Weights of a small GPT-style language model, trained from scratch on English Wikipedia: MLP 1536 GeGLU, 85.2M parameters.
Each number is 500 + 40 x the weight over its row's rms, rounded and kept within 0 to 999. Layers, rows and columns count from 0. Numbers have three digits each. The size before them is the row's rms in percent of the matrix's.

# layer 2 attention value, 448x576, rms 0.0534, rows 276-312, columns 192-383
098:497464510469407447443470527447490496452522521514498464509467530515487488522529516472485487435539490509579523434534496545494469518523454507498469494516442477482529477532565532497429559536492530611495543474547428487534512463532512520556468483486569487503477513478513558529497558528482496474472544471476537460504489453529481526499465526590518474527466547458506574469504542548471500383512388558411433468467412474525608465421549464502513470468555498431480529593483468460542474513465498543497529502468491474510510457481471448550524532526510524486554472567557450476515494520456514563
097:512468496503444546530462501490452487494497415467479481474534485448497529459422502500520491525467467539531447501475461450425450506516445412431463493474558457501423521502454545490504555570532559469564506457499454540471547568526481491532510497521465511477490570487498510496517565532432496533541468467479516528588521518511489553523415523502514502459472540467507471538500546471507401509545543487447411580603473484502488453535484540533515519509505595482481476502416552551544527537407492508502559557500549462507510491538496531432535493573507515548508522430414558443534482416498500452
098:477500530504532470479524486527538541490498476474503425512493495514459469470442447485470505477470464557525505473442479504524453493414540464510478529568527544502441505464512491484458503569546493599516438461549438544543488529469567566480526495402543451490465504521511486577495543510503481566535436493434498502464483568546496474480447494514513455514516405593439460540495396525499421526425484552468607498476508458477530535505605489589496541581517490483484550435476503482487456470591452539498462499432479538462556573536463453532477462544500509492521420487510472594539430503487586529
092:464467496464488505515391437531544535438486529501494476482514501485546513580506438588484445447473516523511506494559537466473462508510451443448523454484482506502550561508451469574498470459458553544416584542454530461484558466482566526468494483454525574490513508494430445509501470490491475532499500423460528463436514430547386481472446517462454461533473498461566422516562544497472533493527486460570499556436535536589469480497499432565506518556477467483438522419487540456521509526535492524523555459479540503445412480481464566397561507442467508492505466470440500543518486492525533528
097:477571490467494472567523509486481492516524577484502443488536510473491558421489493603522457531477472543525554462489546513512512476522540429526520457450481514509545558439496537491534516531525562517544503571517519583461454495476501528465466503487495469449511502512473530558431578533430474521321493454567451496434519466523498452496456491475488486451446479563545571570524513383458443526554546485455514491470527504474464464522486482476496570482498463446459478453537508495487526521467435497510518508511499465487461527513467433477478460450484507485481497491475519419566469450494507474
102:580470487540510530470519509499486599515513439485478490513461557481500497566482459485563544484456533482552496509523512600493459521500479573517521555460526514515478607457510469406491474420527513533506448445499509454601483519536514456487515502514517486505525460451464563518518512510490519534494535435457470461504474497520528506511510494548482532500508513523457534527525548481515476521469545515452528575508537556510459532520484497423519519531559550507457551546455476467421524555547501520535534454542481509552459505549506500556478530525530484468535501445519487512463483505451521462
100:489521565543498532480460420554491487572460488472497423488509497491502522497526494520529511549454465499448500493487543497434467437466473426475587474570513499499487434506434531517499481445462467576474447479584517573520515540520449480513470527464500449562426448494554485457467432489511488574487511544461532536555493466494537481503498509495521554459500463444523505545542502534491514533443509464539499476539514519576458513508467558475475476545474470524489493481485485549583459552440500487467452565484442464524483481501414460504509439501540417472499557503518473427476449545577442559
096:504484427457397522524477539484551523457417519470495451504458431626539524517594512484493542529529491511523469563547581495512562476513505441574467439468566455541468512477499481524468455441489448466483479558513523452541504554522472500443474489561494499493475514444454531446468442510487467512525396464446530519475570441486516450538510551480551457503461446520495540540494547498509428458435504514511478515530531576592538477551504541523542448435469477519443508530520489495478529449530608511483447479442462510532453468498464539473442451406459492513506575506414556504557498517496536491
096:507555496543513547476481543500540519542457460477514555472505548481527512524514499450446561531514482561521444535521420455463515551526438537493519489493506481516554454536513520588551570527455529536489496568449436451476454506491501511453514560557474470465495489459501462531559474493459490459511436479559542530490475577450572545486566451541520506474456435534494510523486522486448492480545502432425529544428541446548623451561420470433523494452534544493536487472486512506448424490491533478476484516495491433511490565467493474455539449441467492470471587489505539588542437537549544521
100:582498464441439557520499516463455460440483464543545555496517469510537484508445507536566452504521510558504472509485530468545448546521535506483557473375537498533454457531461462482552377428438508475498475422497521457524525513524485480513519631393471498470498471533513442424505495476494517463499518475418552520460521527505545523463491502490476499511501426544456497475495540506489487508575560457449576537449518441490502484457490467493554538515556502468476448453475500463446526630535442482476552434464443477541566469514423435593502386533473517531486457494480529533547535490522492562
099:473431506470507523508560527479533533557596503442497446545666535570457498516424468523499453570564508571516474501500517438513490533522520477460490486500507489466465544516510541529530481487491463444497457477472537518475504468483493524500626422481476444470526485489481475534494475465565505436441520545515519447556463449547433510492512546477519542501492490494498436490527505541514472490467489537550429493497494530540428577573430420548493534555483517520489547467469522417489463496441485467478524547547512446535484458522442503523591529404512481540472553489584472524493534553524464444
098:514467511419432598413537531513494513510523472485537594533493483544578489474474501593497517526472461499505473440475499415504466465566504512543475490496512489493515515480536486445460514538471410515506501540461491523493542505517553492522442478492436484581468531507538506557544568520529465518490491474521530558556471554520486492498514511465562517410565474510482443465477486454452564537480469498490460524501505500416464485554473495494473468494518564546538494478498423480515547495514424508542577526459499531458524488497504520433445504532512498467444517468539464412494503471588473494
096:473484539470587483483441456416473477505492487530509519506524518481450513451499478468500449503595519434505476512501434498471473431493571464514475511489488477499489456403548488472476518474532491545477484515525562477421454501449427542540454544465446548533602525483512506550517584441512551515467551480491539443524500474517515482455529469548543513524493515453455565458510463523533536436529549527560529458523516516621454501476482498615495469458563540531512463461550430485503497508540495510416518553475476502544513486561578442518519524595487475469493488442532471544456600495466516535
099:464468514453394470491477460455463423549460561430497489537473486498554487543564420520527480496557511524541430539485508506505533434465479435466590500567547491511517461487491468517452499496464518460497525436532456533465492505524517469505463506420454558465486401466547539477557480491561401507480509536435418521541497458428472514543544501539540480527524528554519506486522500482488419549558576464475458535509442469508558495539468525441468520468473507490514472573494529527497513471525542463491507459519522518525516520479505434538505538476530479520511516471525531502545476508549555529
096:529547480604443466420504537439493500519479521513476551523499474483427521486530544518522538459475546473507461566517520512525453398518511544462482539501506542443529489552457531513412480462576535438479550464485525417386523518471489423547596442495517477527456495432459485443393532493506521496522425536589515483553478521448525527459448493466479497521477559491532508482539468478538515488488507452503513421438536587515491485514462551513501507517484599455448521401549433554534490459531462488429507499520442521460443518487500436447537498463456471475461524518483530466485545489556467492
094:482520534494502502506479565487554544490494521479476601473465496417422527430412470462504518513440553498529518430518506542518582522527552473476507492478538478566451530487498475518497579411535478534468456457473564515451508463532516507582472483500477561517516556518470467433450474507497477482474529561469497502478522447525532527538506482538454545423516462490480525483467465514519422513509490454459457568532522538447494557484431508583546504515509456598577507487418496551486514500558524536483491485500610413510492471467484522481520519538464523526539519485538498410436593482417487514
098:465529553512527482486455441487548497479448530528513447438413457555546528558550447481497573382454490521543474590579553490499472463489476482484421541440452564534402493585525528488481520558488467528526498461468468447575546572511440483479457536510464472499544508569499463491455551512562517467440505528515536508510475449471474510505506564490507470498492504473478446506468578539558405459610456465522476454478535527513458486442514539532469469525482577462487449523471532593481518520455429497550463475463489466502510496474438421548453511477519504489487469485539543408548506507457426498
097:514471452532486473530494504514489483537488466470471528461488530528487507557489489518443534506543568519534518615522503564520488409534542535488491511476503536527517473514459510488473502494546552460542537478489529498491538511472480489538435486525489459532482503421485499513426439505429476514473481517474548511505465602529547504488499537525490512512547522547559617481498483532515449440535514462554481471526502490518511530458501500499556413486459444471461512474544513482543528424533513467491566487550558420525518447497446405466489533486491484501517483457452446488503515502522435504
097:451557482538449485519483486505455490501586496451504502539505477494429508459547602513453485488553461561509561502457467507452522443461493546546416454520422519536462491516516508511564507509528486525450456494572488439604457477452585539552483546484508465519494575619488495539523565485559499503526523491493452441495468474518534478485516485524496511524472517548521501555520421419505522555590508517537468509492506502506511518470506499540531525475445470533463533544565527513547547547525549470502473453493545552463486522486487485517510477502492563509497476418537417503475452560513507608
098:483530466471491374493519506465430552478474521485452522548534478447456501498481471504542460438562540495468477571475518452499530563479511581485499515554528534455547494478474469494465540515498517504499516477571536527486529477470510556528501512502407519442441495509489569431541561493502473564488474508545529488548486561484469497457567477475551551516549523540517500506460420486514573578511549494522474502584491514463420419497424439406512512523518490484509580477507554449540523535417476511566538543507542504470445447538552548474488467434450475513451448515510524529501455438538502499
098:478424518529554560570433545487507506513529470567480505507518524522509486514525568427486490495446476528554513519497595466545526521480481491547471492511514441514462466538560422547468541529522500494530471503525518438452535533513466566449548548460477443450515478511578476538429449519503549494580498481455450560505461383423557510508523474533465468518538469478534389504563553472526441482494441490594471438527575543446511463519549506551474437508469491495478536488508508521513497523482463390492496529506552534503462442543507459441442500495512508505499481502583510484508452512490486506
098:545581446584477539541514482497381556498526554506509502493533516512488616504547477548505508442454498510540567526463539524493448493513516477529555543478514559450489464421523483483530471522553428601512521516497466444507541490528445476511573480516447460535529413448495514459506587506538461505457447542500479500577526521519527513542541555525517558438555496501498592450490538544504404449477422581526490495518468518451492481501456513482490495530470451569518508502493455523555453463524565456495437498500594476440552440533513456517496497497456475546500551548431496515493491490479469463
096:531456520533487473515462488503460506443468553478490522537539472555498451499515572501586507487496500491515502520453520521458463535486488466558473518434504501459477474566566469532474496427467545527524464520469561603445479529500428434497491484557470539480493464557540482584487568497534513514527499410396544468493533461442473520446457435538500533516563480483499522450536474492500496511382554567505428535485508528473537447518589452431539543539423496461500515493541519448463527473513492529566487445504466468525517471493470441477518535467531496434495567563536470568479562567510447564
098:537553494410486481485492445488523529532471527555464528435571462521524502485506514504525468436558465503529535460458459477455515505459498487505451522534487542451464506492473425534470476472516497471515549525563550461511620478465465494578565488547433447480512468562494516573550523496465465450425506562486439455575478519477524540442492421497511578523471480504529460470535487488505470508547541539466532533481487514448550542502477499483503524474534443513525466593517494526476509510503476512514461516562451501592537509495502509463456553513490534501534472471486521493552458484579491466
097:489432540458522488530501468546540528520504519473482480454543487441478521448476592534520509458504563512415529413425439487509512511531496593411447495479466522447478570468466481415493470498493522458455510523462513469488386463477477497451531515606493454463454487466471554497513504518407473567438523521495449533448484534515452550497506525544495513483468509472538456520519519523544492574515459566542547507529485527544465525568469486475567516464504488483480517469557475496535563595570453487474499473456420505521499522480511535406525470498473499561487476557522420568480424518495508447
096:451503522460446486474453514499510493476508542554439555536372451558550500493456406483479550548510504527462503515520486538537456561461501505530542531562465475482527480539512492547544464555476502484474584501479602450528472474434497441476455428571454471489460491558501502514549576497515486587549455484442572569517509532488502499498586545497477526463435482582476461511534559545455486558504504484464485501499517430502464480497487490551540570477521561475456476520489506493461492524476506425486513480619525446515510537541508453562460579521500510446531452582450466522461439491590562524
094:489486455561505443541537498548562518513531476519500456420482520430477553462464469548561468462490445493448517475495505466444446468517542474506540493501510481493605484488531470474504576476509481428502467505530480485494640484509499458488463475521485393458472542549527492556524533477520496520529436574558391485534569440518430581537517460532508515517597531523408528457548539539576531513433516503496454462468458518490511496544481458446463501516528468537537525418585554457442604533508497524520510458449531539475507480514519504511473529448499492519532533469489560479494527489470557496
097:415478475552458592620478497486440467558479482481517552483534485471532503455496381508512401487495468461511448517530458551523512441501488550489517486494451414375548469479493454475454511497523535498522500464519572553525573450521497478426491438543538503516533500553518497563479424456550500547502428512456529582438494498548509440482414477514498534607463444496504514542545545511590547449520484549562458473532569479478499471513359473569494511454506550607526495540484450497533498475457404495532532522394535511498537480499473508542467459465532451540548527478463506484460437568460521508
098:464434632499490497533455493487477467533488462487501482565583446509482542451559463483448510465573450536488507592472583451516468546524481532555456510460487451485573537512476466412534539397489540534524457493504476470489497518560539478545502467542525441462466502483460427514478540531501499505548600568436559591449435588511587435587464487475473439479530514502572464540420501498488469464521542501468541528507570515518491506391490561465529620441557537492479545483540452528513493448517434543533462493436516487477530492524543513417533560557502470546531530538491509540540511438550447527
096:570500519412513500619515411463503436488473519392468539465470468529539446439492512488507561544500459576522394560527448533463460501580474502551534500539516460515427527609391462435531526542524417562551476544493540542521544449521511539509559455487519550446525529549507476541497473491496495463571543527532453499496511515540559486483484468487468477492530502527573484489480504539535525443568458521491448535482425528557465543462565431499475438512474478397486418473512386464508476399518501544508529446511497525503552517542472512488484497476420503463506475453481492448482505516491492420
098:500578564526423531502434452497526512533482495457477510523522469489493551460547464482504518484523543494461540483521473530489503489484484447560505467521482525488466556542476484471450495536473488487427504509485537525549537540516538466524509514484411510519516454485540491527471519508488516547557499465491430498507464534488416559496484444556534549482518431480562507504503478553451520484479451478523472468524525445454567600549477519465464530495534496474529485437506579502556421461472505568517514521432495474391468419478533464508518488507469505520450443594406530485415531457519529544
101:486599467555501483525609466499427557533487543529516547545589497406534500523509459474540519534441497472494538471516526570469505429507520486517527582495492459577492510484538511481449543461448559450483507509576457510429593504417493458573410563467505505516494530443467493501479502572572581549496529446542507478461551588467481531444526536538495472597508490502533501504507495488533504516490439519557461484466496525448485505538458431585567468526462473463482481491533498508482491497466490522466477534480525531461499437518491477459471522456461524514521562467508471479464463524523588519
095:523438502526476540528516501455525465471528470564548454478473536465526485563439506525504478542542508508507539466516497515516476473530470575523480514483473595492467458572573467533495517508508566473499497481490526512519558560562473441558512358490531566473466500538501484560571495481553519533472513566468477502546494480500516441502506463459515525493535538486539501498541527513470474475537492551523477426595512551487440500566505588403482529509505521491499456547547493462439471568497571399507483490460490431484507471501520512518558561459511504566473521492450556560553532517503466515
093:530541507504552526474569539504489481503475524513474524475498515452580513531530472468490561528495470545563513474461467506486488472508479434383513480470440529491453504471555490496523432477491529543536492504412477499474502456524548452521452488535520567525510482493499532542443517467523502494476556411479503538527452537518531560552474511469545555470467500511453478472452465476480497447518561440491488475463539477483466522441534457609543503494537459498469468502533436524504539446501480511426502512526519452486548545495516575564508467496505488490468501535497448438574428464452501523
095:572478454529455612422519428560620476445473434514491563514552460554493465496475528541515539440469435505465479478523516532460514457430510592463480512527544505495526510471538535504472431474460475520493466520540531544469451556470495416464413522549473471514499454488485556501507414531554549479511500559434510487517530515510422516499521527441456534509543480528471571519446394514536553429561557558466519507548445483492524509464494455542477521480435517599507529526531505472554611510478507463425498483506456526473439494518488463583476504495499450520527555487453448490490507493492520419
101:495419477445452519487499555483436464496570532550504486542488429458513481546484435459496486462513509440560532597544502501492492466501469500487494523568473526454484500487545455491535472500458512510474484559533503519530512527537544492555505560507476587491498525493486521495456491506482506523526508512446488509466491531497557541483460616515429500556521485448500500535481451505479485504508468601462433491484513527562548491504537490492463440550530511505485476519471556487557468542540467500552510535524479548439503505567529542495570473473544517489544421481489514515519391575464505511
100:573479507497465526458471500550549520566422465452533440479460422438552553496418458463549537485497522476453560517430532411509446492508560536488506449496490549483481538446494539580540556429518498566508436533444480501507538514543549524535477544528563447520513482449449394495521575466513488504532464514531407536491510498487506479468478508533485480542526440484517506522494557501531476490429535458441435489504529553481557503493480490491535478468530487482472480539420549527558504497500496476526553543471552563534523517480533493507517536514477447455498492584494512522483545538514486447
# layer 2 attention output (transposed), 448x576, rms 0.0481, rows 276-311, columns 192-383
098:509479522471428454429440533446494486490501512475489487510437511522520488539545542480480504477548475489550536469528453502476497513500436504499461492507514448502490480522566544472413571524456528595494559490527416509522506485568494477542435487496521493491503511483490581511486554517480506483476575466487540496490506438524470489448479511548480447506481536443528570448519527535471464408533431572448463516463446454524600445404564441501557470497558508411510505584476468486576465547467492554514541492454440511488552481503459436563478550502490511484508430575558466463487514469488489546
097:527487450502463533528447522493487508473494449422455484478519513438544529447353483511508476469485457538518474472498478506451444484526442438457481479470550471470466494509477533492491549584521511490541500467517469549500545589492489527519525496508484499505496518492505506506514575520418422563524460475487536501610532503538458511532412514479536505461458499505501448535550528482498376472540558509490390592592449475497509480568516509542516515492500593492447451495406501554505529533401485475500549550515528456509484462563505522419504526539533532533543541448433530502494492429477527466
099:433510495485544458494544466512536510447480496440527458482530501503470475502438461469487493468470463553471482481485473505487441510423520451529528516556495535477476503491481504475447499577500513594526473464558483579550479511483539560467499477368512417490501491530504470562528531516492478549518448482431517493508473561524493485481435486537493471505533470602472456539482426541497438515427534564502593493491507476487520518512589543587522503593503515445472567451489504475476464465610442519484472486445457549455584574495477454513497439521487516486522430519497454555528418503478527511
091:486506502504513512542448427557500538494500498551503490483494499546500515584521484564482487505449556546538489516545517475481508470480480460500555424463489472500543567513395487552461469458486553530459561525441483470485544439474532530493493508444526585456521543477482460502515461498489519526524540399482578464438488458550390474488428523468495458498478478414570425503535487440462552513530504444520481551417481483605513448498499450520493538574499475457456536472483580487512506521514504491549566426459520490485425489477522562419555476457508459474506479431436497516518480493499519538
098:493541523484475490548491512474475510512537496485538425471522517481492561425520480586507451551462471559509512455506506510490530468487507418546521484468486510532520551449505504513545489548507568504547523564531499556426458505503490488471461520531491499429498511494489539546410553511432503508334507420576481485451455491494511493494452487487512489458451484566548545551502523384450411535541554487483547497469543485491467479530486480444504595496546461441493493440523520477491497510479414477515516489486497453474482528466453461466516460418514501459491488469473482425516453470495486441
100:560462483533509513486553512515497593500527440506490530520456560473494487569466462498537544460423491507542509532492501618491480522491449572556547543456497494510441610462489487434493513432545512528551449460485539470589480470528500496465548507472516456502500493500486532513545515505491520521498538416454483454527470510515531515519537501520466477524509524533467512524489546498506495516440528499445514550509510574514484504524459531433506543520521527509445569533461503483432499555556510532517508417560473504537505523509509500549490492467523484467579481451521515509453493485447521444
099:441504539495488483447487427541509501551450504496498433497502509473493530502528483511521497508459483539455503483476520492455482436435491443496560470569519465471473456480422542537498470451477458561517465441544533588495469499455453474464465507463520399501447479487561492495493443480527512552486503554487543507585459485523573501489513489487578544493495465451517480534564543520484535509410463514515447477490532536574439508499461651474490457522436479519467489496500497519574491567457508451449452562479454492546483479491472492524539428536525411513519547512552492460466458520569476554
097:510490424447397510495482522489547501471460508476470481491432438608557531506583487499480544529522493499507455562579592498540514510501511484537497465468573461560463500452469471484464483434481462458507482537515529498553476534497500477437445508565482499461513519471469506434464461476491450518539389446408491506475533461458495513515497543496542488496433449531496517498523534515488425483467500527501469521526557594566532463556525565526516500443473496521502526539523504482477518488543644503499492548472463534517458473498505532487465465432443449538495526456414568505526513496486538496
095:506553475521496562495485536467532551516461491495503541501519539468551544502483502450475564490525495577508446547490433426430519579484488539505519541508482526512514454518529542567529548547468514511469509564478438452454464586512483477439519554526514440473522482452502433555535474498516478433499439491565568528463502589489554514533588468566499516450495429504481510512487512506450479495527521431439556528427532419545608463566382404449512510487516572476531474448536533457439455490468529495463480493526498465504526517521492459443579486449499528454476598516524471551555482541537508554
101:573507497451481555519488485499466506453486514541506550527524474514465482523475494558554460495503523545486507477471514467543408552506548533488570479400555522533486462516448446503535404444481482446462489453502511478525519475472504463488521624396462510493501434546514436412504485481515498483508525461415540560492527532491540500506485472490487512512506446562431505470519509515470474499579541452479559517457516423483517463439497517500523539510585484449483457446467516513404548609534419510463507412465462460566573464550453411580504400550519525526508461523493481513543552487552481535
098:504460522507516503527535525454499535540594517438503468558636526589468508533397472529521466586541526495548463505494489429487477525519547475455463431498473502480482532492491513517486440467489462446504510499468496519466492466520484503528641452470492435504529504484458486493490519466532516448434501570554516424544502458522462527497502538474542562503499470484532463521495490527525466494486474509527423476502505488559462556577444479513492557571467516505470535486458511397488457488435489492478493528536513417519513457477474492527572522393549466534486534495575437493479553496532467451
097:515459488432429640445520554498509475489554488476516578514514509560587466473472489586522519555415486571497499464462539419521474499501505518553498471482505466509515512475523510441462521512485415504516511500492498542510544490546480500537422473515463491583497530523501490531499567526538467476470487464474530504547503563482489495487499504446533510420571513503483431445498492501472555568484478501490476502535523529411451475598466480480470462512507549528534524497473419450528533510500400464565569533434494530490465490499523535459479507515498489448507482450521430428468509461603457466
094:465491547488567456461464412439468444510538455578509517505521498507426526452529467484479480536571534454513466502499492491521517437493544460511525519531465465479506479429547471483499526497494478540464509548495540513445489468487446496519462552496470552533606579493503460548532569514511502457457567479486522470491467505514496508412514467558485502486514485467477551460485423544556516457526568515536556481536500526610498496463475513581499491448565507540543464478518441477514471502525526516503562553453514520542526490461553458569540507593475478480473476465533496502461576497434497492
099:445452476463422467485480475476472398542457573428490477504478478486574409527542439526537463497570511549508461528512519493488482469539444449483582496526530476465513485490530459540483499500492512486515494436537482523479496515478526504505421501405427558501496381471490499498523483487550430500486527544431429517547508437484471516522533497517509441482509529551535501496521498498491434535537596498514470552533461486513540499539480520420481525479470513504518471573496512496509492468530553457529523439532515523518504517480495427514521525467505502506525516514522531521533499500570541517
098:533522478564463466419506584439504507491510521511476529530490470436462504499526522523554527445501505523520477553493538508495477409515471538426449518486516510428512460527455502519429490491571530493478520481486530455430472506408509513547641424502497477532453466483513506470445537498522513477489460559582473512535503530462507492459441482469462535538471573513553517485561493515529530470466494490516469427426540613507474449516478567531531516515505549443444510389575466531510518472530454462435531506548444527482497477527535423420514502440503463496505528531495480542465513505576492499
095:434497544499506530517494540489554550485466512489511629439485481442418546409433478477519539500418507461481497445489474534523576555499497451490518498439513465541502527518500545494485579457541470519482458458470552489462555458466539533600468516476514607504515546511550456436476471480463479514486500565475454425488513416512570500558507475545471533443480523477456528513502482472509440499512453473459490536581483559415511552476440606604479489490485485603521525493471497586520462535565514496502460478473583425504507483503509545440515484527482532533540469492545494469486571522440492526
099:473466512454538470474459453479526521470448518505473426413416412499522539538548498464496543374469479486533480579525535516490495492503504478493420545407452561524444474545535512507489530539520432548570467472484513426564568542505487517508444525510434490530534481567465477480410523529575564493472547550530525509518469471523478498504497546515541496482475516518468478503499556512537396444579482499531442473494513523503425493439502519555451447535502541520474474512455545520449512533444378496506408484476486480475531487556458410521513507502547498483512486544532561472552537485482452528
095:532481466544499490524474499547494473523501481467449541460468514538505492568489480545435547508529581482532525564540510564522476413496544519500491464491495554514508462504447543481510538492519543463572508482489502537502545537493438454569402493548487428560517513429474479503404427521459449523455478507463538519485452558507548499455485527520451493492509521529563625477486470545512461480531547446515503467521529470572499523469519515497544447521474466446487529456529529504532540437496535470494554499543574429507497471493429420478466520495437512499548470440441426500506478505509432490
096:446517442528449519553481469536482449473571480415506499525509483520461514447526583524491457495530495498504543469491514516492511447439538543579434453567421516529500468502532460503555535497499479512465466488539469438600461476492568513600507540510497462533541589604459467518481555483547490496543545445483435427462451507515511487518499526502486524480492483545522493513514397478511506537597522495538475492525538519528516549444490510532540522494465462542471535561550509499567533527502557500527476465504542544433449510460487504528492475475457517510482486435500437484474428534510487598
097:493530477484495416506529510480417572506460501503429541550571483452451494523522462514508482457507545498459466529498530453481515575506486573527516537534540504433571493483472500499469540488478504520511530496584513515488508492502478535548508545507433514433476462489487547410558553501473476538470455505559482490552461556463485471482558470509522507516520515480487493514487463494550587555510564511510527520579484513446401431488450443425518536499509486473533580509475551491594497508411462541538524525499553488466466484475546529486486455463448473484457425526479554467536441464513456495
096:487429505512549535548448557486528509508535503529465505496517500510502491521488536451481504462409452540543544542510619433522534577469468487514467464521498467496481477533565407527473542562539525496504496458539506443479514491459479565445580534425461418443538494515535509560457456519539542491576501480422487529491492391452538508492519488498481492495542474492541384474534532463524433465487466480581472443545573556467497467527538484525482423490479518486542519505496496511492473494460448434500517539514564522498470449541503491425462489483475492506520473520577503470479428509494523537
098:515569453600448570550490513555409514503519537519521490498540519497473615492541487532525500408422527473559521512512503494463475465485537509552522509448497558437465460443561461484524492515565440579490514493489455458494492547533428495543588506538448467548494432431539532462496607472503458495455424539496507470580538517516538487540580544551478559437512473451502571460539524504480407478488401536514481482483462485465497494502469547510504502513427478562503503514480463549601487449535578487489473483502565460429520447504505443503506475492495441565484529557435501526520486515494493487
099:522476497558522485531435475479458501481461520491519537562495432562513459523525579485557496504530491454539529518437537508481493546479507466549464543442535528494497491516551474550480522450473559515537486559484555575433458535533434436516470504578476529538536462535499460558452543528552448502515487427419523489477567482371472516452455480554475522513544482474492520448521464541494487527407541554503435513482502488506508472551582390464540540570437481463526523484506525425462507472474470527551446427477476465479506472516479437501525544459512507431492524582542479512498583499501478574
098:539516517430471448514493478500510523522478553576506527469572478532520502471523534479532463404531478506526493471445504474459495486479509511513457471481472555449431516533471440537468476455487483500493537504543544483528594507508418540576586496523451432504518479514472536550531522448468477467444465528469473434565520527528515518472526461477535597526499524497514455477541478482494487532558523510462525568490469487454551546484481471525488529478536418475507470593521494511453525518527475478503475493525452506591519494511545499466481574546463547484536462498505511508551452510547493507
098:493448541475522480522507490532533536516530531470506465428550490452473510451488574521507509466504586526437517426420404511498535504520503570417459487500461536464462563492457521477483485512532487474452538544478486485483389480491481509417541524636498471458436526498505566473532485511428499569430513528497437524448466567521424487525510530528491519476468487443550448527512517521552495525536514541579538531517449516551474531580473519477524480432515493475517525509571502462532568572542432497490516444490425508522463510485505532406513468541512467562533469532509403546466410489496491454
096:461503526489469518493481530502468524498496492552463569482379483580534499479529428466518600561495503497488477485534473519507512554450498471523564537515488482523493490536497515534528474557478496496499547504526531449544454509449490462490452429598517473470480493524510505484537560510483468567530475456472579572482500556468531475516571531493459527492505472575499476507486537465442477564492496435449499480470532432557474473489503572541519553426517556473487462559463505512526505507436513420518471455546542432532494601529492459587500548566481476461537442569474459460453437502589518533
092:513510480538507440559560514531549507529512456543509487417493523490448549484498491535566477446500486490437471464517509464421453497504541511521551510448502459471585489463522515495536589500479488409529458479539436509542611478485470499517474491530504380470478525503518455527527523517490502511521432529539390492545541444503451525510491448531521483533615548506445536497561564514548571508467531498460454455451511520502546496569479534461467516495513481513483529458624563515460544516498503503531478448429558543487528519502498493502492480455526493508547515484486522461494537466513504489
095:447514479550467588625455464528454506519500463490530547485542479512495508453507442515494438499487467450521424488476470527537512425500501517493490478517488445411537488482475465447455513546480531465502486471534569543556563416568491477428502462552503531545517508531489502568473393484536481510480464510471553543441511504495526483487400482519487560604464448487515528564522544472557536479495479498527475470492558453492538476509377484554510534463540578574512480544496464523515464479450344516585511524431554491482519475515467530514476442416532421502513536493481523484497471485458483505
099:442447619488476452503468515485489459543486470508478466550600453479461553472541437483485518476542454537473491582458574472508482529499458542536465488472443432486593526526458483437551539407526519552518479461467498482496483530544556479496523440562553451453492505498492420499516539528488483505536547594454543556477455592523597479575464491442472476474510499531570490510440512510489471485538518488470506506511516496464524499375479514458512583458529517501488536491545457512516521479531440551552504493478512495470502474487537499398510532575514484512542517550520533518537514465524499535
096:545514521414521480631538421477520448481443481407480561478493448527497453466510536447546547530529498566522426539498449517405469527561448509552518511468526481530439524577373452477532502528509443552541497554474485545508544521519506520504558476516504553472536520543487491538505473472500463477546518529523474492456554515489537463488461450492492471502542516505585505487473517519507517483573481518500437527452466535534478523484580476501468448534513486390463408479507364472527489412489471511490487451486529528506495513507460476484514459516451463448526472449486450441475523506480468472
099:477560541517422529493440421489522496554479499455479529541534478491491520448502475510556522500522505516479571441506491533493509509446462466569511466529482512476438543510443469449487514527529493453456509489468552529555504492485559441477525505511468473523542495543507491541479512532491496526518509469476443484540467543484438523513492473539535489505504485479557528477491529526449521516460462480511468491546498463465528587546466526489442534509544495453535482416496606497545439478442507557542524526459509527406475450493521472524512473499476481518486425601442516481449505466511519506
100:506617458558536471559548498508428537505467515532536553574565527424518521521504483491505493518465544460496477509531496584446507433536519465537499555502487466555488477500507494475426562469492583438490490491535457509446585536443479463571375614470504508502453523469493485547477518585531529547490546452573495477478554585466483546472534476523498476603493474520525494514505462489517524487491459524564466463439487534461496494545454473604580509512477487499470495475522512535502503487485476543477537524502482551432509444530503508454508528480483478555514561481479449489506479541526571527
094:565440529518473554524549514439512419468554469538529434465473496490524439583477495527504458521548517478522499463502462514513493525518479550483500493501484579506477460553569443528484534526515586493491454443498535524503580506540470437584534337504495550422487497561470462535569469493527475530461513593438472480534485487467463476463487478452498529521511527473526510508531528483498474476530485565519486424584575532534443499566478630378484579531499516463491448545528476462450472548503621420529504510441484415467512474496486505568564527487550489558465535545449545553486505513519474487
093:545531527505561544516534527473475516505468501470497543469525506455554512530512525478506575496500495515563504465444450478437537472489510419444507486449475550493455530474552510514470462436513503506568481551467423499491495506534529490543475534539517592510462449494523566556429512492556527514478533420492551521546508502486511489580518491491535544496477493511499508552456482451481514469443558450481513473467487485481433549443533507601525479487558442485506488484533432494557541452473460500441469482553490442481500536526533529522535453510486461470485478547533431458546464431472464570
097:543480457525469603413536413549573475451512464544487568503538471545498430484468504507548523438457438462516475490508506510424520433440541593492471493523548517502513486441542546509473431484519485536496513524558514521470451563489526456481358524533507431497501439477467552508479424514556549491522501554429550492524505463536451520447558527438480552500544463554466548531476392496515561438564504585462526500559467492497527508458516395547494520534437582603483527521512503506558578504493480460417543477492429520422466485524500475573490524466518454524509566459436470497482526517457529461
101:474462481431444528501505548508412470470555515559483496505509436455489486545460436473512507441495529484581550560524455460469493460507467524510481533554451518465467510515567461506516472490482529501480496595539484491512502515509565520565490565497518584474486499470507509530463492468466509512549520465438493499490499521507557487489456562481419503545511488469514503558497472463462515554510481575445436489520538518556504538509516507509519449542512523512489467522474554466600449541535437483562513553497458532437468476566537541482562451481502485490573423481509474451503438553470499549